Part of a small language model's weights: vocabulary 2130, 7441 steps.
Each number is 128 + 24 x the weight over the matrix's rms, rounded and kept within 0 to 255. Layers, rows and columns count from 0. Numbers have three digits each.

# layer 7 MLP down (transposed), 192x64, rms 0.0988, rows 40-89, columns 0-63
106116171126138125109138134142120115150114142096091135108142128160110122132109160120102137129164124118103140172103123103123125109149110161109114137096132157163132115125125106147119131110128150
134208120158153128179140137144114156146125170104114134114118096138142105082142134112092106148139158111139054106111137142128173121122101075110108110136130142116156119138148119120104102129130166
153107081107151119127087172105113133145160139095115165167142150169106140112118142145085174157143138148108124118101141105135082100139141132124162146141144093095108126096121138149159108136123115
138094116146144124114108117114159118114134160136127125138106113116151128132114143140138125109125136130111121110121148129153108119124106080134132151135137107093142137137126146138140142117149154
085123150119092144138092137125145144129100172197164080093114123144088148117112113096110111103128140133128126140116074110155074095114120168132170099136156137131141131177125151136161146122162107
106127093116152138120151117142145112108105136178153127154143129106117118138089155107129096160099139115116092137143124110127100089118153146153104136167140113145138135127107122148178122134131134
121095122109113177119092108148180128128180167141186104080112147129104085079127140111103118140169166058121164146115150128114136141124163131126125152090104150108132104142118149127112146146174122
132104139142128139121124138128132143152134132177120120127105118100119149186146130161124144128175092111123113105098123090156158099160139167104068136118136102067124129100107107149173167120140099
158110148142107110131143137120140167103107160155116155119126110129120115173116157122115119134101121166155089124129145142139140113120114125109137107147110149172126096095136097161111119154091147
122134114149186150122073156156119127106106148066156082083133136143121146091132124170110140164121177126084167103127119113138147106090113115120134124155134153125140102119123115148141140132156128
145163125135100146115109098159104147120158151140127140101095109128085134139104099140139128113140113130134136125117154120122095117141089138141150152124119153170145116138099095139143143143131118
117124149155133137121058121123151110131157149128123093119124129159129140098137108123124085101143137118110116134115146123138111120089147138152115120112140140131174137166149151158138064135119132
123126178118142182132156186144103109072104119114171129131157157115055146157141160094113129141124102123088152124122112121119130075105151145112149114156161112117086123122102108131161107140113117
125114195119120107107133143130145139128138103141120165120121142127147094147090131125116134139111141150114146169095182125127148093150140175089118145113125121088128105100120139135117105143105166
161157133169140147096118100132116105189166149136023073109086148115121124111156107161156139187107059118115109150120164162139176152173091129134170099037162142139083088141052134149144149140106080
145144137153122129134117093123138148123147140118124124134131110176104133124107128141102151122143151106084126156120132126151085119126138104128121126122126141120128167137135140122110094117124131
141138149143148118089105117124136112119149133123136082139117109147140142123119140145129158090123119132102121148129146139132120138131114119112142132115154140132140166118142119133102106103118126
137136168134097136141073130117135080090106181151161101127126139155153136113077130163116128148155119165092125131149119064111103137125139064156160143139125169091139137158148073113184099158118144
152113128133118115131102125120139152142142159125120088179122103116135153101105138161139163129117135143102106165126151156131103093123130108145125104124126135125132129095140136134122117113147116
130135162144123140128075100132123103149136127117129117133108119154137122154105102147143147119110124134075122166112147123144125131135130116106139123124123144120152148150111126118129120128137126
097143103162128131108134149177108114136148098116157123131121129158148125100142171116118151136111141104166111102118116115141109135117105132103123130167133117129149125133154122108149107147161084
194152154138135098123142118154117130152082111136152111119080094091104128110077076133164124147154160136124156095107124161160107111082124158176187101131081149106125102155090157159180106124129151
123127139148128164139119135086124097140154139103082090166117149158168148118114120148160147125147119187127114128115089086125164117137135101115072159128135093178137111170079136096103142109109149
125148139118106151132129126115111134181115127136101157149132132148116142180135095102133121164117096129104174103136151112131124102117115132146191118100131104137144077136140119090103152144071154
116136154156126142107107120100189172095116091197125129104108141154061128116107142185068119111127115130094110118121125134183136149143115105072140144144123149100096167121173139129115120164187135
131103125135161143080129109149125111116132136151149124134118134155126112112130141128156131089130146147119121129105144123114096174148127098146124111115134169115119111121116144105142146106148150
156097096085078116128125118138112119126126090123141110124174090134157105108134137142154132117102098120165127147132152124090124077161178152143124134145102148120186154157143108140108111118110127
098146156118154108151177128136096108102180163115153112112178148138152145082151139137083131132106179124170137088124105134082095148101092111149072158111147098127128135129146147142050147122090177
121154149113132172123091152100151096136151098114106130144107107113148123141134102125100146127137144127149117154102117078123142133149110124134163144139153170179083128136082128125130095148088119
144110195117126132106166120147097147133129104142091099101113131154128133080119169149122128159139127123128094153137126161113122101125082122108150120140120170113110150105157132146111120146155149
121137141133115140134125151123151137139113118143067118157132111151165136046151143162137088139090136108194107162073164143124138152107085115111155180171114142156091140106169123129095088104116126
124088104165123161155119099118100091124131153109104122133102136096108147169113187104108112127127122146089125102095163131151126131153181136147140111149154118135146163145118105135130105148093125
102095116123118144137108146084120146094129074139142115124091132111137128126101137158085214113123147074189083170125127124115107140134127137128095166172161164171089143148159169100128131103162108
126115147129129149090104119186123113146151152097146105135125127133102133139154146162129118109132139146100116145123123134134090117129107140111116131109135135138131139145135105155145117108123116
145147149155125137140152102150156134159117181118123141127142107124141125120123079138098090128136093113095108137137137143152135128154137139123128125117105111143118150113132110090103110138125136
122097152096152141126155104144161119147152122138154154134095096131145126128121118123127135095119093109159092104129115107099104138150126140143146145097148134126155174102134123145117099142167139
150118200137137119138139081157106106099120093120135110113122121201119104118128140150123153174119137090146155148112146143094153138127067167110130087096167146096127126078155136142096146107152128
129091124158139131109108095141115132174141149144144107126141125132137145130137093137131121140138149095086161131125136135158134152122129122105121121106106118130114130091101092163127158147126138
145125108135173099103137130128098150143107146171108148150110149089053154146096187119121157112158119154122155163105164143153080103086106141196170091140103104138128127145091139115127077135121114
093090133136145115101126137125095122154112120126101156103126133075151116097106145161120083119192173164096113132084142151182145138123202124106152152131149172140127143127111132144110106128099161
135088129127135089098118116142127146127118138121131149118118135144129127129121128147124116116108116113113143170107098134176110130164100130118134135100139140103136124129148144145130155120128135
134140121126107129109057133119077155177097093115130130123170147137118100148159138083159119125114161119180117149108115126155111134162105126125108149123144158154141083111157113135113113135133140
117134166166092128125135111151121115133164180116110149134118143131114127140143093156120085144134160116130155136086106127142144101127080138123169148128115149129114100126112094174091167140135102
142108134125122124104093114171122102137121115124124135121092106101083143185100109146153145164106081149138140093128128115128104105136171173165112133105155119165116163134103129155173123110133105
130126131112166176125109125137121153117107145097136114100105164142123091135134109129155125132160112104140130138120140133067149112115117136080138143136122181166103114119136105135117140126145116
133139199162130116123105129173141100143162130123138133092119095148110129132139083123124092097120131121139140154134140120118112116137106124076169152137132122101091126127122121147128136150140142
110116146096153177123087133081047110114182133158084104090093123120110148123094162150108133124146117133175095143140081149119164067135149167151153127126198112115102118141156116142120103112164138
119100163151133126138079096103146130150126107147105132164123119121127116140100117126112113103106136120118110153094153144137108116134124123109125120180108133130146124127140134116121166144110182
125134167161130150114124103133099151119126129105105143140137120094109152146155085133105108119118140122147128128132121103136135117154070143117121122135135153163149111159093125150119145140136130
118141154135097112112107130113107113179111146125115145132131150142119129160124122149146109122095151124134150146121143125107126139123115112130134090137105130098152153161146137130158105125123155
# layer 7 MLP up, 192x64, rms 0.183, rows 41-90, columns 0-63
146140113092169108119102162097149125080158094069136123131125125103124187146140110149130127071143126099110132187105108147118135175124138134126131115114176104097112099135149125055135110122138098
103148132110105154097134140139154131083107102182132090107105085120122138143136119143174131114124113129135104137118111121144177133112088113119125142110144141108107154144133125148104116135145145
113151137098121108126126107124138117126129108107105137112137124156183096126129118134107140130099114129159105113107094115109129133115173125139147119155149123076102108121115124107093121133126127
141153124075159146130127112087133118110126126150100087134165111130146113152162133140134104121157151128125132173131142166127119087089119106142130147119132143160162130128174138130105125078131208
165151115113135113112102120108127102117104118152132148089131125146128114105099164133157155094131121084121124139115087125150159072085134099120114147096104126134184136142136136151117159116117145
146141098146145124130134108157148134114085147064124166169101138168153130089137145117181132112122141121119127128108120142141108141177085138125125119099141137126109082143127105136125084154122141
120128120061162112135108150132118115098128100129160088108119113146121122147104105126107124155148113144106128165139159169199119146150141109163149126134135102105085088146120126141107099119146115
118129087128140108115118120167121131157122109112096118116114118143102133140152153126120100102175074098139147109173133141143154126105160163095105103119141156136091138139111112153107143156130109
139108137120099125129148123128148114135153128178109143143150113125145149101165164125139123133132113128164097148119123131143149143118157184145159113132117123116098144099151174090116139128137134
122170105129140148154117146126127132099167077150128091160101143112153131151159169137108166159166132149126141122132124141125180121126140155150169129142098139114165165133093156131134119132112108
148114131134106111163138142139144142133098121146129117126154145093124124156157153180115152113128117082122131125175096160144145130145157086152168125115141130124143128108139144121138155104129115
140107134121115093132099110133121144173141138096056105121125094151126107136169083160142144119082096096152169164145138136122118157121106187145155134090113130151128139129150115171127151131077129
128109117136150149118110118132123127160100169135154132141197137134133147166129137129174149116152129082098141128122106144149131186137098126117155113112081151147133136122116088113100168163117079
155133121126184124121043127110163089123153125098128091085123135116133073141130106177118104207135083139109150216117131120118158158158142117064197136144084087136102138134085114086081115124065076
125162102095090139132115105145122108132146109115093151106124111183128139131113130104119140158147099153120165138133121106114108129142135155130120118107117103109137125117129141123105100116170139
139149122147112124155132158110152116141134119132117166092115139133121096139111131159177151129119128140149136145149101136130161137112148110126133101182151150122124142157147099166127119115117093
113092124114100169186084134164130109130116099104134129125098108145140154138148124165091099105114182129138169195132131150113097174122139164121102116130124100141097138152086128131132144110144160
121115117123157162106128162109132128098074142132148127123102134169151129115142136119120118116147105118125140124128119107123143168134143141130130114124110124140120124151092136170140147099114146
103147109109148113137125130114113182131107141147144141158134107120139128117133111115132090127163118096139104138130143128106106130112132138122105127146105109155117143151124080159160155158102135
130111128118126149085092132118138119115124137124053177076129093144158124139139138161182146116132113114099145144135104184163158099147152122116109133128162139142090144118096123145145160132089126
126171104116100195111097168184146107143125181096115156150131086109134088119117116128099123123153087133116140126124122133113183129154170110105144123120124133136162142106176146153140131060109097
086138096188114142096121124192091165110159140125168110097119117137105116133118140084145108123085094114168147129180147142093090159095107125118162090157161110113102155162160165144117115109133115
115151153170123142102133143125109128110175150135131113136128125149118112099114150124130148121128140138112155126173128121129097153104125094159112106100128113103142116092123177170155171125100106
111097124091171150131109139063139139122115090125122072113153133149140102101139156145083053143154143163122130141156185157138128172191128132100158127108119101153135138096120146138111109126136127
114140153155144134153140132120154120126126111127117115077099121121164123138102183133122108130124110179147125106094112138107135133136096144124158129102127145115128130138158135106100119128108127
146131133135156130086167094110155107086131182143111097119130124120130099144149082161130142119138141085108077103166154132163150128127164113137146128093092135140144135122126102131124116142140140
160122088147099159078114117162118066152142147170078146166097138129171131131139084142104141124155129171120136140148152153105171114181186096111121119084135105174126170135098104144140108143161172
118103119142119079155162142120163160113123122116125117091122112147101143118138099129114091125087131159118131167099153132093137124124154129134128099112106084119099142140143116151132055111094139
111137067125122146103105135134092146114132117103137137138112095103160113119186102108122092119130090145154124137128126136113141121128165111184151154101140074145148138142169134145141097147105137
114100089094103166113149069129119105126140096134137112136124131135160148184165131120116129073136151119083115137124111141083172138105167137144104076136144145114143082142114130126077121136156148
151112100109176110144128143148127122168133146115167111173087150105152146096124140139108120143095129137130125125146128162107079136140108109145122104153115119134123097143134183129107144147135095
128124096142117130158115166121156092147159125110047137178164150130151134118154141129118135167118165112131141093139165158121075195115090140112124134136122081113123124086144160149101130109113168
109157107139161125173131147112132144147136125122102124089127136122122138123141120117120117131155117109094161127151080113105140129110117153124127138111123124143137132157151150100144131160109155
122149119089132132106186134111128155091129125145152120137129125126114136110121149111122125139169142139127113112099089138126109110109150101144119121142106059112138125133139166127147088121133121
129138112153128142112127107108116113101128117144113092125124116135128148125141152146103119131130154148072118118129141156161160124118144092121113146160142135113097123133135136119146106124098143
130142144154139111162094140161110136160112125120120095131118110113090110151118088088106062133124113119081147121136114139173123146130108180102158141102129159087136170189146127141132127102116124
138105097082145119142151136127157124137149126144114130123137101164126133102117127115120136131147146124120136114120082123092116111147166145131120127117141133161110153167137161102129102130156168
178173182119144138116068105120113097133114105128096097125049120167113134128186063135115143143131123127136145128135136137111133147178113173115107097121168130090116142118151129136109113163139136
145177146112120151105147162130145122119115111152108142126149123174134140149124116147049150177106077122136146149160126145115150112124110122113149098128098133135102150108146127119118149156117100
136132149137131112120119155128162160133072099138082118138131165147115104147150152103117129174131116150119168132129151124120132144138125121112137104137108092140146132155139151129106092116134129
138149126146126113148133118135140131120110127102123186151086177116182150119169152123107144132110139149112132130122110116161166144150107152137140113123162124115111154163154141129126138134157088
159120127124103119158176098126111099163090160162126100126120091124136119131100152148105142182120145146134159130140106106091137149122147127115169118088129134126141154120131117124146113114169092
107119109109179186101152123130107156117116169091129125138150114119132112157202129133144131144166164156139114183165135117088157150136105153110114088108131104131150122121152140101116112078127130
118140119103122136130120166153148149161142087139177122137110088161104121130119141118131148107116136123120106107133150131128116111104163150132138145125128108083128143137118169110147176122135113
103163125087143133156120165146123151111117157126138177148088120150114137134125131130114180154125105095094104108140116148114107143132165141156125127128154109120108104143172132133114168135138130
130169131145149077081167194113136110118145130129140149154123148142120140130130095141084141135082123133082111151124150123113151173178131090107120107126123081089163098156115145113125087127126134
153114104139139069134165098142088159157151125127118141163100116118120087122165138101135118136116131129133150150133089141111135172149134150146124154150116093102141118115117118095171109158110127
152129096151164112113129144108167134145151107156141115107167130141149122119154161127172087159138147134143139135144118114114159136142131132174100106149153117106170159084109130112151133123133145
145125141141127150134145148113098164109142144146120118119128121155146091139121141139105135096141130161141135140165137160149104155140144128148125109149111104108111106089120098131115159151094100
103146138121177150128128156127136107143119157135106149143150125116127122132147120121117115127183127144088077130150118143118114128121143101151091133130142136135115138101096160085133139144112143